Weights of a small transformer language model: 6168 steps.
Each number is 128 + 24 x the weight over its row's rms, rounded and kept within 0 to 255. Layers, rows and columns count from 0. The size above them is the row's rms in percent of the matrix's.

# layer 3 attention key, 256x256, rms 0.0389, rows 35-61, columns 128-255
size [ 96 118  96 103 102  94 114 105  99  92  91 118 107 109 109 107 105 107 103 123 115  87 108 113 110 111 103]
[[125 119 119 115 135  63 131 110 109 117 115 114 142 130  69 160 122 108 148 147  83 115 145 137 121 159 166 138 108 145 125  97 149 134 124 140 123 162 138 141 112 115 124 129 142 130 125  90 146 151 146 137 136  79 195 202 147 130 142 106 111 135 163 140 135 141 121 153 136  87 108 103 144 112 127 166 101 126 142 129 150  44 104 107 144 141 122 128 126  94 154 134 118 142 177 166 129 142 130 118 108 122 102 142 135 138  94 122 112 112 145 169 109 102 139 128 152  87 141 136  99  93  94 116 149 137 104 139]
 [140 162 103 120 129 170 109  97 150 133 133 131 134 168 100 131 127 152 132 119 100 113 109 139 159 143 136 136 105 108 126 107 145 123 124 166 112 103 161 119 122  95 144 145 149 138 113  97 123 150 138 142 129 105 141 137 115 119 113 141 104 145 151 115 140 176 128 192 114 145 171 100 107 138 137 169  60 147 114 146 128 208 152 115 122 116 148 129 123  84 124  57 120 132  87 159 148 115 103 134 133 109  94  83 129 128  96 109 139 118 129 139 125 138 108 132 163 101 126 125 155 130 153 141 136 123 105 132]
 [152 112 125 132 128 154  95 157 145 128 129 106 113 117  78 123 143 131 111 144 157 143  93 163 139 101 153 127 153 109 123 125 128 149 130  88 186 152 116 146 121 149 105 129 157 120 135 168 161 136  96 155 125 125 101 129  96 126  96 136 138 159 138 157 159 135 143 132 109 141 161 153 128 131 118  29 125 110 141 147 116 153 114 159 123  86 100 139 123  99 127 122  96  93  62  73 114 123 109 141 134 159 116 115 113 122 157 112 156 107 111  86 159  94 137 149 144 141 114 112 148 114 157 146 107 130 139 111]
 [108  44 123 133  96  69 139 122 120 160 122 123 129 147  80 162  68 128 152 123 143 125 130 105 153 127 109 133  97 120 135 136 119 166 123 136  99 108 113 132 109 123 123 118  96 121 156  97 134 107 140 138 130 133 140 155 140 134 140 122 108 129 126 131 117 107 120 118 142 144 120 141 128 160 134 219 170 104 127 119 118  23 144 119 126 173 135  95 151 174 114 174 138 148 227 119 164 189 140 140 129 113 121 158 133 135  81 144 104 143 124 135 152 128 123 103 124 136 151 127 106  91  95 120 154 132 100 127]
 [117 167 146 145 137 141 120 147 155 108 108 145 159 134 130 155 166 117 114 123 125 147 151 102 127  77 125  98 176 150 129 167 150 102 171  90 131 114 114 137 161 121 161  79 151 177 107 121 109  99 121 111 129  91 119  96 117 143 112 168 162 149 151 120 115 113 136 134 111 123 132 140 124 118 123  43 157 141 143  64 189 115 127 118 143  82 120 109  99 169 169 183 118 109  81 120 123 171 104 132  97 129 128 137 103 127 117 101 118 122 128  71 148 118 158 136 100 147 142 140 125 139  87 136 139 114 129 102]
 [119 122  93 117 139  68 153 115  60 117 155 135 117 106 111 125 117 109 127 138 107 117 127 135 141 169 127 125  78 121 127 111 113 144 111 143 102 145 137 138 113 126 131 148 131  63 129 128 144 145 131 160 135 166 117 143 140 135 141  91  97 115 120 112 108  99 114 128 131  95 125 118 109 120 144 217 115 103  90 164  92 103 152 128 119 167 142 143 155 139 133 118 125 110 175 127 139 111 162 148 138 104 122 133 134  99 105 120 116 112 102 159  84 125 136 123 128 101  97 133 150 108 138 124  97 146 115 166]
 [130 109 110 115 110 116 140 101  90 154 148 131  95  74 134  97 108 139 120 128 110  90 119 164 123 148 135 136  81 128 143 101 118 142  98 150 130 153 138 113 102 143  80 128 124  61 154 144 135 157 155 158 127 179 141 154 145 122 134 118 105 104 106 140 123 119 103 118 153 101 151 117 135 136 131 215 133 120 132 186  72 140 128 135 117 165 144 149 156  92  89  91 118 137 169 154 106 118 144 119 138 137 138 137 138 141 143 142 106 113 102 203 101 155 108 146 118 126  94 102 134  81 161 126 118 144 135 165]
 [119 134 122 170 128 176 135 166 157 130 119 110 136 162  91 125 134 126 133 122 153 144 101 135 132 135 135 111 153 137 142 119 131 126 127 123 164 105 121 103 123 113 134  97 131 198 120 110 108 117 113  99 121 126 105 127 121 121 126 155 117 134 115 158 125 118 137 151 105 158 130 146 149 147 132  20 161 143 146 101 143 156 102 154 116  75 132 135 119 147 108 153 143 112  54  78 127 157  93 137 138 118 115 116 110 115 148 135 121 129 156  53 164 129 123 143 136 147 149 137  95 139 142 155 123  97 137  88]
 [143  96  99 120 128  51 142 128 129 101 148 134 138 123  95 123 164 137 137 120 125 134 161 138 125  95 134 122  96 119 134 134 119 153  91 112 147 115 152 165 140 135 170 136 106  92 120 160 142 132 122 110 129 117 192 140 100 131 101 100 109 147 150 153 104  86 121 121 138 115  92 140 161 126 155  57 181 127 119 110  82  72 122 131 134 152 148 143 103 147 187 138 147 152 176 137 138 152 131  96 128 129 141 142 130 150 138 148 135  98 138 110 119 100 133 118 104 187 128 110 100 125 109 134  94 180 128 140]
 [111 169 131 154 113 175 123 173 123 107 159 108 125 116 102 183 140 128  99 131 135 143 127 129 132 108 138 160 163 139 126 127 132 132 126 118 125 118 125 107 130 112 140 109 136 139 137  98 111 133 116 131 119 103 145 110 156 132  97 159 141 169 136 109 124 144 144 143  92 127 153 172 108 129 102  54 114 122 129  97 121 162 130 135 157  71 136 150 150 123 132 148  87 117  60  83 140 126  89 136 145 141 127 129 104 111 130  99 116 140 122  55 156 148 169 158 146 111 113 123 118 150 155 126 126 106 149 112]
 [133 102 147 129 145 108 177 103 136  64 131 124 133 133 125 127 141 125 147 134  99 138 114 125 101  89 143 159 128 118 120 128 127 132 144 167 132 121 155 104 141 141 151 116 118 157 112 139  96 111 127 131 142  77  97  59 126 125 145 174 151 122 173 134 135  94 145 129 131 124 100  78 146 148 123 107 147 117 124 114 131 135 156 101  88 131 149 193 119 159 131 117 151  99 140 125 132 112 105 146  51 111 138 176 152 126 131 136 131  79 137 117 105 129 150 133 105 114 114 110 116 165 127 133 152  98 128 107]
 [119 119 135 135 122  96 141  84 102 143 127 156 106 113 137 134  98 125 142 113 129 114 135 111 117 133 118 117  85 116 140 116 115 147 107 132  94 121 120 129 115 140 108 138 134  81 124 114 126 156 159 134 131 153 140 138 138 134 145 109 127 114 114 132 123 101 104 106 137 112 114 121 121 124 132 255 166 112 116 151  96  84 139 126 118 167 143 144 143 125 127 129 137 135 177 143 128 112 177 132 108 126 142 143 122 130 123 141 116 123 116 186 113 140 131 129 109 130  89 134 119  96 124 121 104 148 127 146]
 [132 107 120 148  89  71 140 142 122 129 107 107 143 127 124 155 111 115 158 125 134 157  92 127 121  87 125 113 142 114 134 113 121 159 151 118 123 119 129 145 152 155 137 117 116 134 153 117 148 107 134 113 118 135 122 141 160 107 141 137 129 144 130 140 146  78 117 115 150 145 135 114 117 125 126  97 211 126 166  89 118  41 144 148 101 126 133 118 145 189 123 189 150 121 168  72 146 149 146 156 102 132 138 159 122 141 121 136 111 125 164 102 127  88 144 115 104 162 119 135 153 112  87 119 128 155 144 144]
 [123  77  97 138 121  71 147  95 115 136 144 150 132 100 140 120 109 141 121 133 131 113 146 113 133 133 113 120  86 119 126 116 106 140  90 142 113 135 133 133 120 134 122 142  99  73 122 126 156 140 124 138 137 151 144 152 114 118 135 110 118 129 115 124 123  98  99 117 149  98 136 118 140 124 141 235 157 123 114 162  86  83 132 106 128 179 157 141 137 131 132 132 127 141 198 155 119 104 162 121 129 144 141 152 131 129 123 142 130 119 116 198  91 152 119 132 122 138 107 128 134  97 132 119 108 164 101 148]
 [125 163 114 105 151  97  62  86 131  88 139 138 171 147 180 123 141 122 139 119  92 100  85 126  97 116 142 121 146 178 112 142 131 137 139 143  98 103 168 192 130 123 152 169 174 167  77 146 137 119 139 112 116 157 161 133  91 142 119 114 156 134 146 123  85 142 128 121 136 130 115 119 129 120 151 149 109 148 129 130 140 167 153  91 116 157 123 131 112 168 148  89 126  92 186 206 129 113 109 164 113 170 133 105 117 119 133 135 144 120 115 117  95 151 140 122 107 105 101 120 141 144 129 122  97 151 114 114]
 [138 136 167 134 124 114 185  61 128 148 130 109 136 168 106 200 153 120 115 144 116 108 105 117 110 144 145 144  85 145 107 119 125 156 152 168 147 149 143 117 124  93 141 111 116 131 122  97 130 140 158 105 133 124 124 115 140 143 140 120 113 120 119 133 142 113 107 140 131 124 117  80 111 134 112 241 125 113 112 138 135  97 132 117 119 157 132 125 116 140 109 105 125 142 141 147 171 105 144 130 123  83 152 118 150 115 130 142 117 104 142 181 124 129 124 134 121  42 103 112 121 122 126 136 140 125 105 169]
 [101 117 105 125 102 190 116 158 132 125 118 123 116 108 146 103 125 137 106 107 138 123 137 121 143 107 140 128 150 138 136 135 124 142 100 110 149 138 116 126 140 154 127 127 118 147 137 162  96 118 109 126 120 113 104  73 167  95 123 144 117 150 108 144 131 105 157 140 129 149 135 135 141 143 109   6 158 130 147 131 120 170  91 152 128  58 144 141 146 128 117 124 116 122  62  87 108 123 111 100 120 121 131 136 151 149 151 144 135 131 157 103 145 110 118 135 130 145 158 122 128 132 147 138 138 118 177 129]
 [117 105 110 155 123 132 135 139 152 101 135 127 126 101 135 103  87 117 137 124 116 141 138 144 119 115 131 108 146 136 124 133 114 123 130 125 131 140 115 160 138 117 115 123 126 148 124 157 120 110 109 103 128 142 142 135 135 120 125 104 165 163 129 166 111  93 142 129 131 139 109 155 143 127 141  18 222 136 168  88 128  53  90 135 114 143 115 109 106 175 154 178 148 121 141 118 139 138 128 137 121 147 146 130 136 118 154 132 134 116 165 101 119  90 141 112 119 184 131 129  94 104  88 127 144 146 131  98]
 [112  81 129 116 114  89 159 140  88 139 121 119 109 114 113 156  74 125 128 129 128 136 122 122 136 151 147 121  67 115 150 105 108 155 113 136 126 145 137 145 101 109 107 142 120 105 153 132 109 108 136 140 139 161 111 173 121 131 150  89 120 123 137 137 111  75 117  95 142 114 104 115 153 145 134 219 175 114 156 123 113  43 120 126 107 170 151 134 134 129 116 169 136 155 206 141 142 131 170 122 107 125 153 139 149 137  85 139 136 123 123 148 113 119 138 115 122 137 104 118 108  95  98 114 129 138 115 135]
 [124  66 112 145  86  44 161 104 131 140 116 121 146 114 127 155  97 108 140 122 107 134 136 116 121 134 132 108 108 108 149 124 132 158 144 108 118 121 119 158 129 136 122 128 106 124 143 126 121 114 136 129 123 126 147 151 140 121 140 119 112 140 140 132 132 100 132 120 146 115 103 124 127 105 123 215 211 121 142 111 108  30 116 121 115 176 130 127 130 171 127 182 132 125 206 120 142 151 154 118  92 115 151 173 141 150 106 135 128 123 107 142 113 100 138  98 124 130 125 126 121 106  91 139 128 152 114 143]
 [117 112 109 133 111 115 137 105  86 147 126 136  99  96 145 121 102 129 102 107 126  95 126 145 132 146 145 127  75 110 153  98 108 167 121 142 120 123 114 135 111 130  85 124 135  69 142 132 116 162 157 166 130 180 143 151 146 128 140 100 117 105 116 131 102  87 109 107 157  92 119 111 140 134 130 240 120 127 134 179  93 127 126 130 120 173 160 134 145 100 129  97 139 120 174 152 133 110 175 148 119 121 138 128 142 129 115 162 121 128 111 190 124 159 129 127 118 124  77 124 134  99 136 121 115 161 113 162]
 [128 120 129 170 101 147 126  65 136 155 131 111 126 129 172 134  94 128 145 108 118 123  89 121 119 155 132 136  93 132 104  98 143 127 135 121 117 119 150 133 120 120 130 117 151 150 111 128 137 119 159 144 144 103 124 140 159 100 136 164 147 152  92 153 155 150 123 157 143 158 158 151  65 121  98 198 160 111 103 126 182 122 188 114 124 155 124 125 166 121 118 155 131  91 116 164 135 145 159 168  98 135 136 102 118 125  98 109 103 105 121 127 122 119  99 117 143 125  88 118 136 120 110 142 153 120 112 160]
 [137 140 138 141 133  60 159 100 121 115 153 139 139 158 144 134 118 127 126 145 125 115 143 113 125 144  95  93 114 112 138 130 124 117 105 150 126 157 151 112 117 116 154 101 114  93 135 124 153 127 156 139 165 104 131 129 123 141 153 125 126 119  99 138 128 136 101 111 142 105 118 135 108  98 100 237 154 124  92 138 138 104 166 131  94 156 136 128 137 134 146 124 125 156 161 146 121 104 162 127 151 117 116 104 112 136  94  98 127 106 151 175 125 146 109 114 111 124 112 138 135 117 124 113 123 141 110 161]
 [117  98 147 115 117  81 160  78 101 122 120 143 136 121 144 155  98 123 123 113 101 123 125  95 127 132 151 113  70 149 131 137 105 110 143 135 107 143 123 130 139 122 125 141 131 117 109 129 118 137 147 119 129 158 128 126 142 142 153 121 144 113 134 123 118 107 123  86 128 111  79 108 146 116 125 247 144 121 139 129 131  46 148 115 126 161 126 112 132 179 132 158 138 134 215 185 144 134 146 141 119 124 150 162 153 137 127 135 115 129 134 178 114 132 136 103 119 119 110 134 129 105  83 118 143 136 112 168]
 [ 93 181 130  89 153 134  97  99 113 107 156 133 141 121 134 106 143 125 140 114  90  89 135 124 101 118 135 142 113 151 121 142 124 106 125 152  90 140 147 149 161 142  92 140 147 109 111 111 135 144 148 111 136 131 184 133 122 163 144 116 140 120 127  91 107 163 126 148 161 113 132  96 117 110 142 198  77 149 110 169 124 209 120 111 126 134 148 137 118 116 142  41 116 117 152 181 119  99 109 139 146 151 119  97 143 123 139 120 149 121 133 189 104 125 155 148 126  98 127 130 163 127 154 118  99 155 108 121]
 [111 123 130 166  95 100 133 120 130 118 115 136 122 135 114 184 107 105 118 118 135 174 106  92 119 125 148  90 128 125 142 137 111 161 155 105 137 128 124 144 125 125 127 103 140 162 114 152 121  93 139 115 132 124 118 122  91 137 145 142 166 177 142 141 128  80 120 115 159 122 113 113 111 115 125 130 215 119 143  91 129  43  98 143 104 133 119 135 116 209 159 202 155 121 159 130 129 147 125 154 104 122 155 143 137 125 115 144 134 137 134 113 158  90 148 132 120 147 141 146 102 107  71 136 141 113 116 127]
 [120 185 130 124 145 190  99 160 149  96 134 117 131 146 123 109 180 112 101 140 135 135 109 132 134 125 125 144 187 157 109 146 162  89 140 111 132 122 119 119 139 118 160 129 143 181 115 141 117 133 118 101 114 102 124 116 126 121 101 160 135 133 144 124 130 160 142 148 117 156 154 146 120 114 102  27 105 140 123  87 164 170 113 132 139  97 120 109 108 144 136 124 115 104  42 124 108 132  93 123 142 120 107 112 112 108 154 118 137 138 137  68 140 125 138 140 127 112 146 148 132 173 129 147 131 109 158  92]]
# layer 3 attention query, 256x256, rms 0.0363, rows 36-62, columns 128-255
size [131  96 105 107  94 126 111 108  88  99 128 117 116 119 102 106 113  98 134 130  98 116 112 124 124 103 103]
[[ 87 155 143  71 120 166 102 159 113 150  99 152  94  97 146 108 151 142 155 130 131 117 124 141 106 116  92 133 134 111  53 137 118 116 109 127 153 171 119 123 119 149  90  99 114 120 157 165 144 112 108 140 111 150 102  76 134 144 191  84 112 106 121 133 133 130 119 129 119 131 117 174 129 133  80  95 122 147  86 133 109 145 105 119 137 135 119 159 132 108 106 133 138 140 120 105 117 150 107  84 127 154  94  98 136 145 187 140 138 133 133 161 108 168 180 140 119 116 160 121 126 116 138 141 139 117 151 104]
 [137 139  86 111 121 163 148  98 145 108 132 126 163 107 137 124  86 136 124 135 147 108 139  79 145  84 104 140 135 134  98 125 145  98 170  99 136 109 115 125 122 104 106 133 100  90  90 165 162 150 143 118 156 156  99 162 118 131 193  87 123 122 167 120 108 111 119 119  89 142 116 129 127 124 119 141 124 159 134 129 159 112 126 102 143 140 108 131  50 137 104 112 145 128 124 121 118 103 118 128 139 108 113 127 121 140 133 109 150 141 102 118  95 133 104 129  94 110 136 156 102 119 125 143 114 125 133 142]
 [123 148 111  49 148 120  93 145  71 183 153 144  87 106 147 103 134 134 139 128 109  95 135 130 117 109 117 161 107 112 161 115 120 108  76 160 128 119 105 140 134 136 146 167 121 106 128 105 134 165 113 147 128 136 176 146 183 133  96 130 153  77 123 141 108 127 128 179 149  98 133 131 128 117 138 137 107 115 149 127 112 123 114 138 141 144 134 145 130 107 151  98 100 174 122 121 106 128 127 135  81 119 143 137 102  66 133 128 150  92  93 131 141 163 119 151 147 113 127 120 155 115 116 133  92 166 127 123]
 [125  93 138 175 127 154 122 165 153 104 128 113 128 146  96 139 136 172 117 145 140 147 127 149 129 139 194 108 121 111 136 118 142 151 128 148 153 128 132 142  79 128 134 114 138 155 135 175 110  64 137 107 149  94  99 166 127 121 109 144 104 141 110 128 182 133 162 111 136 131 126 114 122 160 132 129 161 116 138 124 143 109 105 138  89 149 103 142 130 137  96 145 142 159 136 110 133 151 131  98 135 111 138 130 143 172  91 135 156 156 136 119 164 128  97  95 150 153 129 118 144 142  83 130 169 135 112  83]
 [150 101 108  86 149  92 140 114 138 149  90 114 125 154 144 147  80 110  97  85 152 127 112 107 157 157  83 120  89 143 117 143 124 138 141 131 122 123 120  89 132 121 121 132 126  84 119 156 124 151 146 114 109 144 105 108 125 164 198  61 145 151 113 166 124 133  62 111 126 140 149 120 134 166 133 144 107 155 150 144 119 133 201 139 160 119 131 143 154 119 142 119 111 113 100 139 119 110 146 141  76 176 123 139  98 142 165 123 134 136 131 133 104 113 131 148 124  88 147 137  90 133 155 179 108 127 138 139]
 [148 139 122  95 130  98 141  69 111 153 129 107 148 121 141 139 110 110 117 121 149 122 106  69 133 136  80 155 131 147 117 154 151 103 159 134 116 112 150  89 136 102 147 140 132 104  99  92 145 154 140 133  87 125 135 122 122 127 119 114 160 112 149 138 114 119 115 109 132 120 122  86 148  97 124 137  89 158 150 163 169 162 143 133 155  83 166 115 140 109 168 123 121  84 104 144 149  75 135 163 112 126 119 112 129 116 136 124 104 104 135  96 100 136 128 185  98 105 129 150 114 147 175 119 100 124 144 181]
 [145 123 100 145 142 114  51 123 119 135 137 133 132  99 166 144  96 134  93 116 113 141 163 109 122 139 111 100 135 130 108 110 161 124 133  98 139 125 116 109 116 129  98  91 119 138 106 111 133 120  92 104 166 100 128 119 155 130 151 166  92 120 150 128 116 116 102 116 137 159 149 137 131 115 158 135 158 130 105 136  93 121 143 118 118 116 119 143 159 116 174 138  98  95 122 112 154 117 136 129 170  88 146 187 151  90 129 116 117 132 138 146 121 162 172 130 142 112 113 143 117 111 113 107 110 136 129 129]
 [114 144 141 119 123 140 143 125 103 164 101 110 189 131 131 177 100  70 145 121 129 121 134  59 107 151 128 135 128 120 119 132 143 101 130  98 162 183 155 112 135 105 148 112 130 153 122 100  97 108 127 115 101 135 116 128 170 135 171 162 131 110 133 133 144 123 148 104 127 162 129 132 117  80  85 143 128 157 129 126 132 109 143 128 154 128 115 180 174 120  82 139 126 116 126 132 117 142 138 163  61  87 126 156 146 152 152 135 121 120 137 133 142 156 133 145 126  96 148 148 113 138 100 142  90 136 162 159]
 [143 140 130 120 125 122 114 166 170 105 124 120 161 122 113 130  86 173  80 190 156 141 170 110 127 121 106 103 144 129 124 138 132 131 175 108 143 114 143 154  94 131 105 121 127  96 123 163 114 126 145  92 170  94  92 106 110  97 148 133 113 129 195 149 156 129  89 116 143 102 141 125 148 132 143 113 174 154 144 134 171 102  91 136 112 140  70 134 101 126 173 130 142 116 127 127 131 146 128 152 130 174 133 104 128 121 180 159 165 119 134 154 153 130 119 132 157 131 135 146 100 127 105 142 129 145 151  99]
 [122 101 125 150 113 103 136 120 145 139 151 153 114 136 146 100 167 119  79  77 112 163 117 142 146 210 139  81 112 113 183 112 128 154 109 101 126 174 154 103 130 143 161 139 155 160 135 100 108  79 113 123 150 173 155 127 131  89 129 192 124 128  82 126 121 120 149 109  97 135  78 119  65 146 128 139 164 114 134 132 117 122 163 118 109 119 142 126 158 133 145 141  94 164 100 129 143 154 166 151 190 153 147 106 169 156 126 145  71 153 150 136 144 105 115 112 153 116  99 132 134 144 121 128 119 104 140 152]
 [149  95 137 110 146 117 142  86 117 123 122 145 152 161 149 149 105 108 102 120 118 112  80 128 144 192  93 133 111 154 118 119 172 133 121 151  96 144 176  89 100 104 154 134 159 124 106 117 131 107 159 106  85 130 120 137  99 146 121 135 122 131 113 137 168 158 138 115 129 142 135  76 136 156 125 163  80 159 133 157 159 163 175 142 134 123 136 100 153  97 144 104 103  86  78 146 151 101 159 158 150 129  98 129 158 129  97 104 121 112 141 143  81 149 107 158 127  57 137 121 132 156 174 135 146 115 120 199]
 [149  92  67 126 128 112 115 102 118 165 140 153 122 138 135  86  83 132  86  87 115 130 150 131 145 187 120 115  81 137 151 143 163 117 116 103 120 128 131 107  87 110 134 119 122  81 129 141  93 139 160 125 147 138 146 133 132 170 179 131 144 118 124 130 116 138  96  99 146 132 156 105 106 121 132 146 149 140 177 136 136 114 130  91 128 126 124 157  84 142 189 149 119 138 143 114 105 117 130 124 162 123 160 133 106 105 161 136  99 118  72 140 101 154 103 137 107 114 150 111 133 150 138 153 148 124 127 138]
 [136 126 136  77 121 113 157  99  85 154 118 126 147 141 152 121 120  82 130 127 135 129  89 153 141 123  97 164  99 138 125 146 138 136 124 178  97 149 155 121 143 102 165 158 142 147 122  88 100 138 134 119  66 148 120 109 153 147 119 121 178  90 134 139 123 145 146 127 145 142 108 119 159  88  94 155  73 120 132 137 138 144 126 155 139 116 123 116 114 119  93 117 119 126 108 139 112 114 135 141  89 134 109  89 119 132 126 133 106 138 104 117 171 119 153 149 133  82 106 125  99 127 150 150 105 106 153 188]
 [108 123 144 150 120 140 145 140 138 119 104 132  99 144 112 123 190 121 121 123 132 155 115 103 140 121 160 103 138 105 116 114 139 149 132 147 144 157 142 134 124 111 138 131 102 150 144 129 114 102 107 126 106  93 114 102 155 134 116 153  74 149 131 142 140 144 167 132 136 143 157 117 100 158  99 126 120 109 116 140 163 120 115 109 107 109 119 139 108 107  82 142 125 115 119 119 141 144 134  86 116 130  83 127 149 152 110 107 133 179 132 146 141  96 114 108 157 123 126 123 100 113 138 164 153  88 127 157]
 [149 141 154 116 144 121 107 163 108 121 136 149  94 138 209 106 142 175 143 163 123 111 108 159 117 131 108 154 143 128 176 119 114 131 118 117  98 150 144 117 154 164 125 130 136 124 137 151 132  97 111 166 111 183 149 171 143 147 157 125 111 102  96 122 125  81 167 130 146  89  79 109 153 124 132 141 133 125  85 137  93 140 141 122 139 118 148 126 171 128 113 132 117 130 119 112 101 150 132 134 121 132 150 131 126 160 119 153 115 117 151 161 134 123 106 142 152 158 158 158 130 120 127 110 150 134 109 129]
 [143 129 134 161 119 118 114  98 169  95 141  90 173 116 136 142 146 122 105 160 100 158 119 111 126 143 130 161 153 149 152 159 119  81 178 106 171  99 141  82 118  89 143 112 126 152 110 122 151 167 130 116 169 155 124 142  88 104 107 131 159 126 146 135 115 116 127 122 102 125 101 152 110  89 112 126 160 124 148 142 148 102 155  73 115 128 136 118 103 151 166 148 139  94 155 137 179 122 124 149 196 126 126 126 133 108 130 115 104 123 125  99 127 146 143 131  72 141  94 133 118 141 136 124  83 116 108 108]
 [131  74  88 144 128 118 107 102 113 127 143  81 151 108 132 144 147 107  96  98 152 134 127 111 132 159 140 114 125 130 127 143 143 146 128  92 127 109 145 107 134 110 188 113  88 211 119 118 142 162  95 111 106 117 106 109 112 115 136 161 123 150 158 131 127 122 133  87 155 153 132  90 125  94 119 160 124 130 140 140 153 119 136  98 130 136 107 135 102 140 108 137 122 107 112 125 134 126 146 147 123  84 147 153 120 127 112 140 101 151 127 114 141 122 148 118 143 129 104 128  75 136 131 142  88 126 144 160]
 [155 153 124  87 138  79 145 113 113 124 156 115 130 110 157 131 106 127 147 112 112  93 120 112 115 166  90 165 128 130 117 146 147 132 138  98 101  88 130 109 134 108 136 138 110  79 109 119 199 216 103 128 105 144 144 116 122 106 135  99 132  98 109 137 124 119 109  98 154 121 169 108 139 126 141 145 125 137 148 139  99 134 202  99 133 107 137 125 138 129 150 121 124 133 114 153 131 119 140 174 114 152 129 178 130  79 108  97 151 127 115 131 104 152 159 146 130  82 110 128 139 128 148 107  72 130  99 151]
 [116 132 125  81 108 100 125 119  94 194 133 161  94 140 122  91 113 103 124 128 102  85 110 118 146 118  90 159  86 112 122 145  80  90  96 163 149 146 125 130 113  87 160 159 130  92 150 116 123 152 129 176 120 146 168 137 181 146 103 150 144  88 111 102 115 109 122 143 136  93 118 133 127 134 107 148 102 133  99 108 123 125 146 142 171 162 149 123 103 115  98 112 120 192 149 146 141 134 149 145 110 145 105 105  95  79 124 130  87  97  93 127 147 141 129 144 148 127 107 123 139 116 131 133 106 140 111 140]
 [134 146 126  83 136  90 153  89 114 142 173 133 140 123 160 138 121 116 127 124 137 146  88 109 114 151 128 164 128 134 106 149 142 134 123 134 126 138 117  82 126 103 154 179 117 104 124  63 142 168 126 143  82 125 172 116 126 106  82 145 137 130 113 126 142 127 120 122 115 108 155  93 133 114 114 148 100 134 133 157 165 151 162 154 149 114 153  95 134  89 164 110 129  83 120 177 152  86 123 130 116 130 101 142 158  93  96 123 108 114 138 105 101 123  88 156 108  89 103  98 113 123 195 115 115 118 118 197]
 [131 100 131 122 123 163 110 128 126 118 126 106 101 141  98 141 151 167 110 114 115 122 163 170 154 123 132 113 140 123 149 134 141 131 102 145 116 135 105  75 110 167 129 103 114 146 120 138 123 121 111 127 167 143 100 127  52 138 168  90 104 160 104 122 129 127 109 114  98 140 156 110 143 152 142 133 143 151 117 125 112 145 105 112  96 146 132 104 104 153 160 140 117 153 124  82 125 111 159 144 151 118 155 185 124 141 132 136 110 100 144 132  97 130 157 108 119 135 141  89 151 124 132 141 195 122 115 101]
 [128 131 122 115 134 171 127 126 108 123 110 144 130 123 104 138 126 162 152 106 137  89 110 172 101 166 117 151 107 143 146 141 121 175  96 129  93 142 162 140 125 159 112 111 145 119 137 190  74 112 145 118 129 166  78 139 124 161 152 105 134 121 114 132 151 130 136  93 176 171 123 121 148 130 129 128 119 125 145 134 100 141  83 119  67 133 137 119 153 123  87 121 138 136 113 128  71 139 124 128 126 151 157 116 149 158 152 181 167  95 116 154 110 119  78  92 159 111 171 126 155 141 135 128 185 125 141 118]
 [137 112 137 111 159 125 103 140 121 166 189 126  85 142 146 109 179 135 140 152 119 131 128 149 120 162 170 141 113  96 137 131 124 154  86 129 113 137 141 122 132 111 183 153 138 141 141 118 104 120 136 187 105 135 163 119 131 106  75 142 139 102  92 132 153 132 128 172 165 110 126 108 117 111 113 135  93 101 135 112 110 150 133 135 122 138 152 124 135 108 120 124 122 147 125 146 117 139 149 145  96 157 112 111 144 140 101 147 134 109 138 150 116 129  84 127 161 155 143  98 138 135 141 133 127 139 114 144]
 [ 95 100 161 144 117 134 169 155 161 114 105 134  92 147 119 129 172 131 113 151 160 136  84 122 176 144 132 124 147 117  92 142 137 143 142 129 123 127 138 139 117 109 162 125 115 148 152 133 107 122 152 144  68 165  80  97 152 130 120 128 102 126 141 141 154 131 151 125 141 103 113 126 145 139  91 119 107 135 105 130 139 143 129 119 149 136 127 122 141 131  88 142 130 116 109 126 127 136 126  96  97 141  92 103 130 154 120 101 123 145 144 113 110  83  82 124 140 149 124 128 111 162 154 137 160 113 143 130]
 [ 78  88 118 140 152 135 120  93 148 106 133 110 139 151 134 145 113 136 111 108 137 107 116 136 127 182 154 142 113 134  94  96 146 160 111 132 139 112 142 126 107 115 113 136 133 158 122 138 157 126 110 123 103 111 100 133 143 109 156 141 106 122 120 156 163 128 143  95 132 155 175  96 136 144 127 141 150 132 113 141 160 110 150 104 118 126 121 145 132 122 122 145 101 107 120 135 119 132 165 125 127 100 116 169 156 145  77 116 125 127 121 153  66 143 105 102 163 151 100 148 150 147 134 143 121 104 133 133]
 [115 121 148 191 125 183 121 159 171 100 120 110 137 140  94 138 132 159 131 133 127 134 169 151 137  82 112 112 143 118 130 116 107 145 156 119 158 106 123 151 134 152 113  97 139 150 138 162 109 113 124 121 173  99  98 147 146 120 145 141  97 168 132 153 149 133 137 156 134 141 113 141 106 179 127 103 175 116 140 126 103 129  97 158 107 137  70 158 101 149 127 148 146 174 131  90 139 155  95 113 116 138 126 120  99 174 153 149 159 132 137 131 212 106 117 105 146 170 134 146 126 116  90 140 159 131 111  61]
 [118 126 151 141 133  92 106 122  92 149 162 127 128 127 147 116 207 136 128 137 166 170  99  92  97 184 163 156 146  98  99 172 153 124 148  95 105 116 124 104 148 123 148 128 103 120 126  75 114 167 146  89 121  95 145 105 119 121 103 110 133 130  81 109 151 137 171 135 156 139 157 157 125 107 119 132 125  98 137 141 127 128 113  97  99 118 180 124 159 161 133 134 104 120 157 137 149 158  94 103 125 122 143 167 140 124  99 124 121 141 118 125 108 107 154 137 119 119 111 132 149 125 131  68 140 118 116 130]]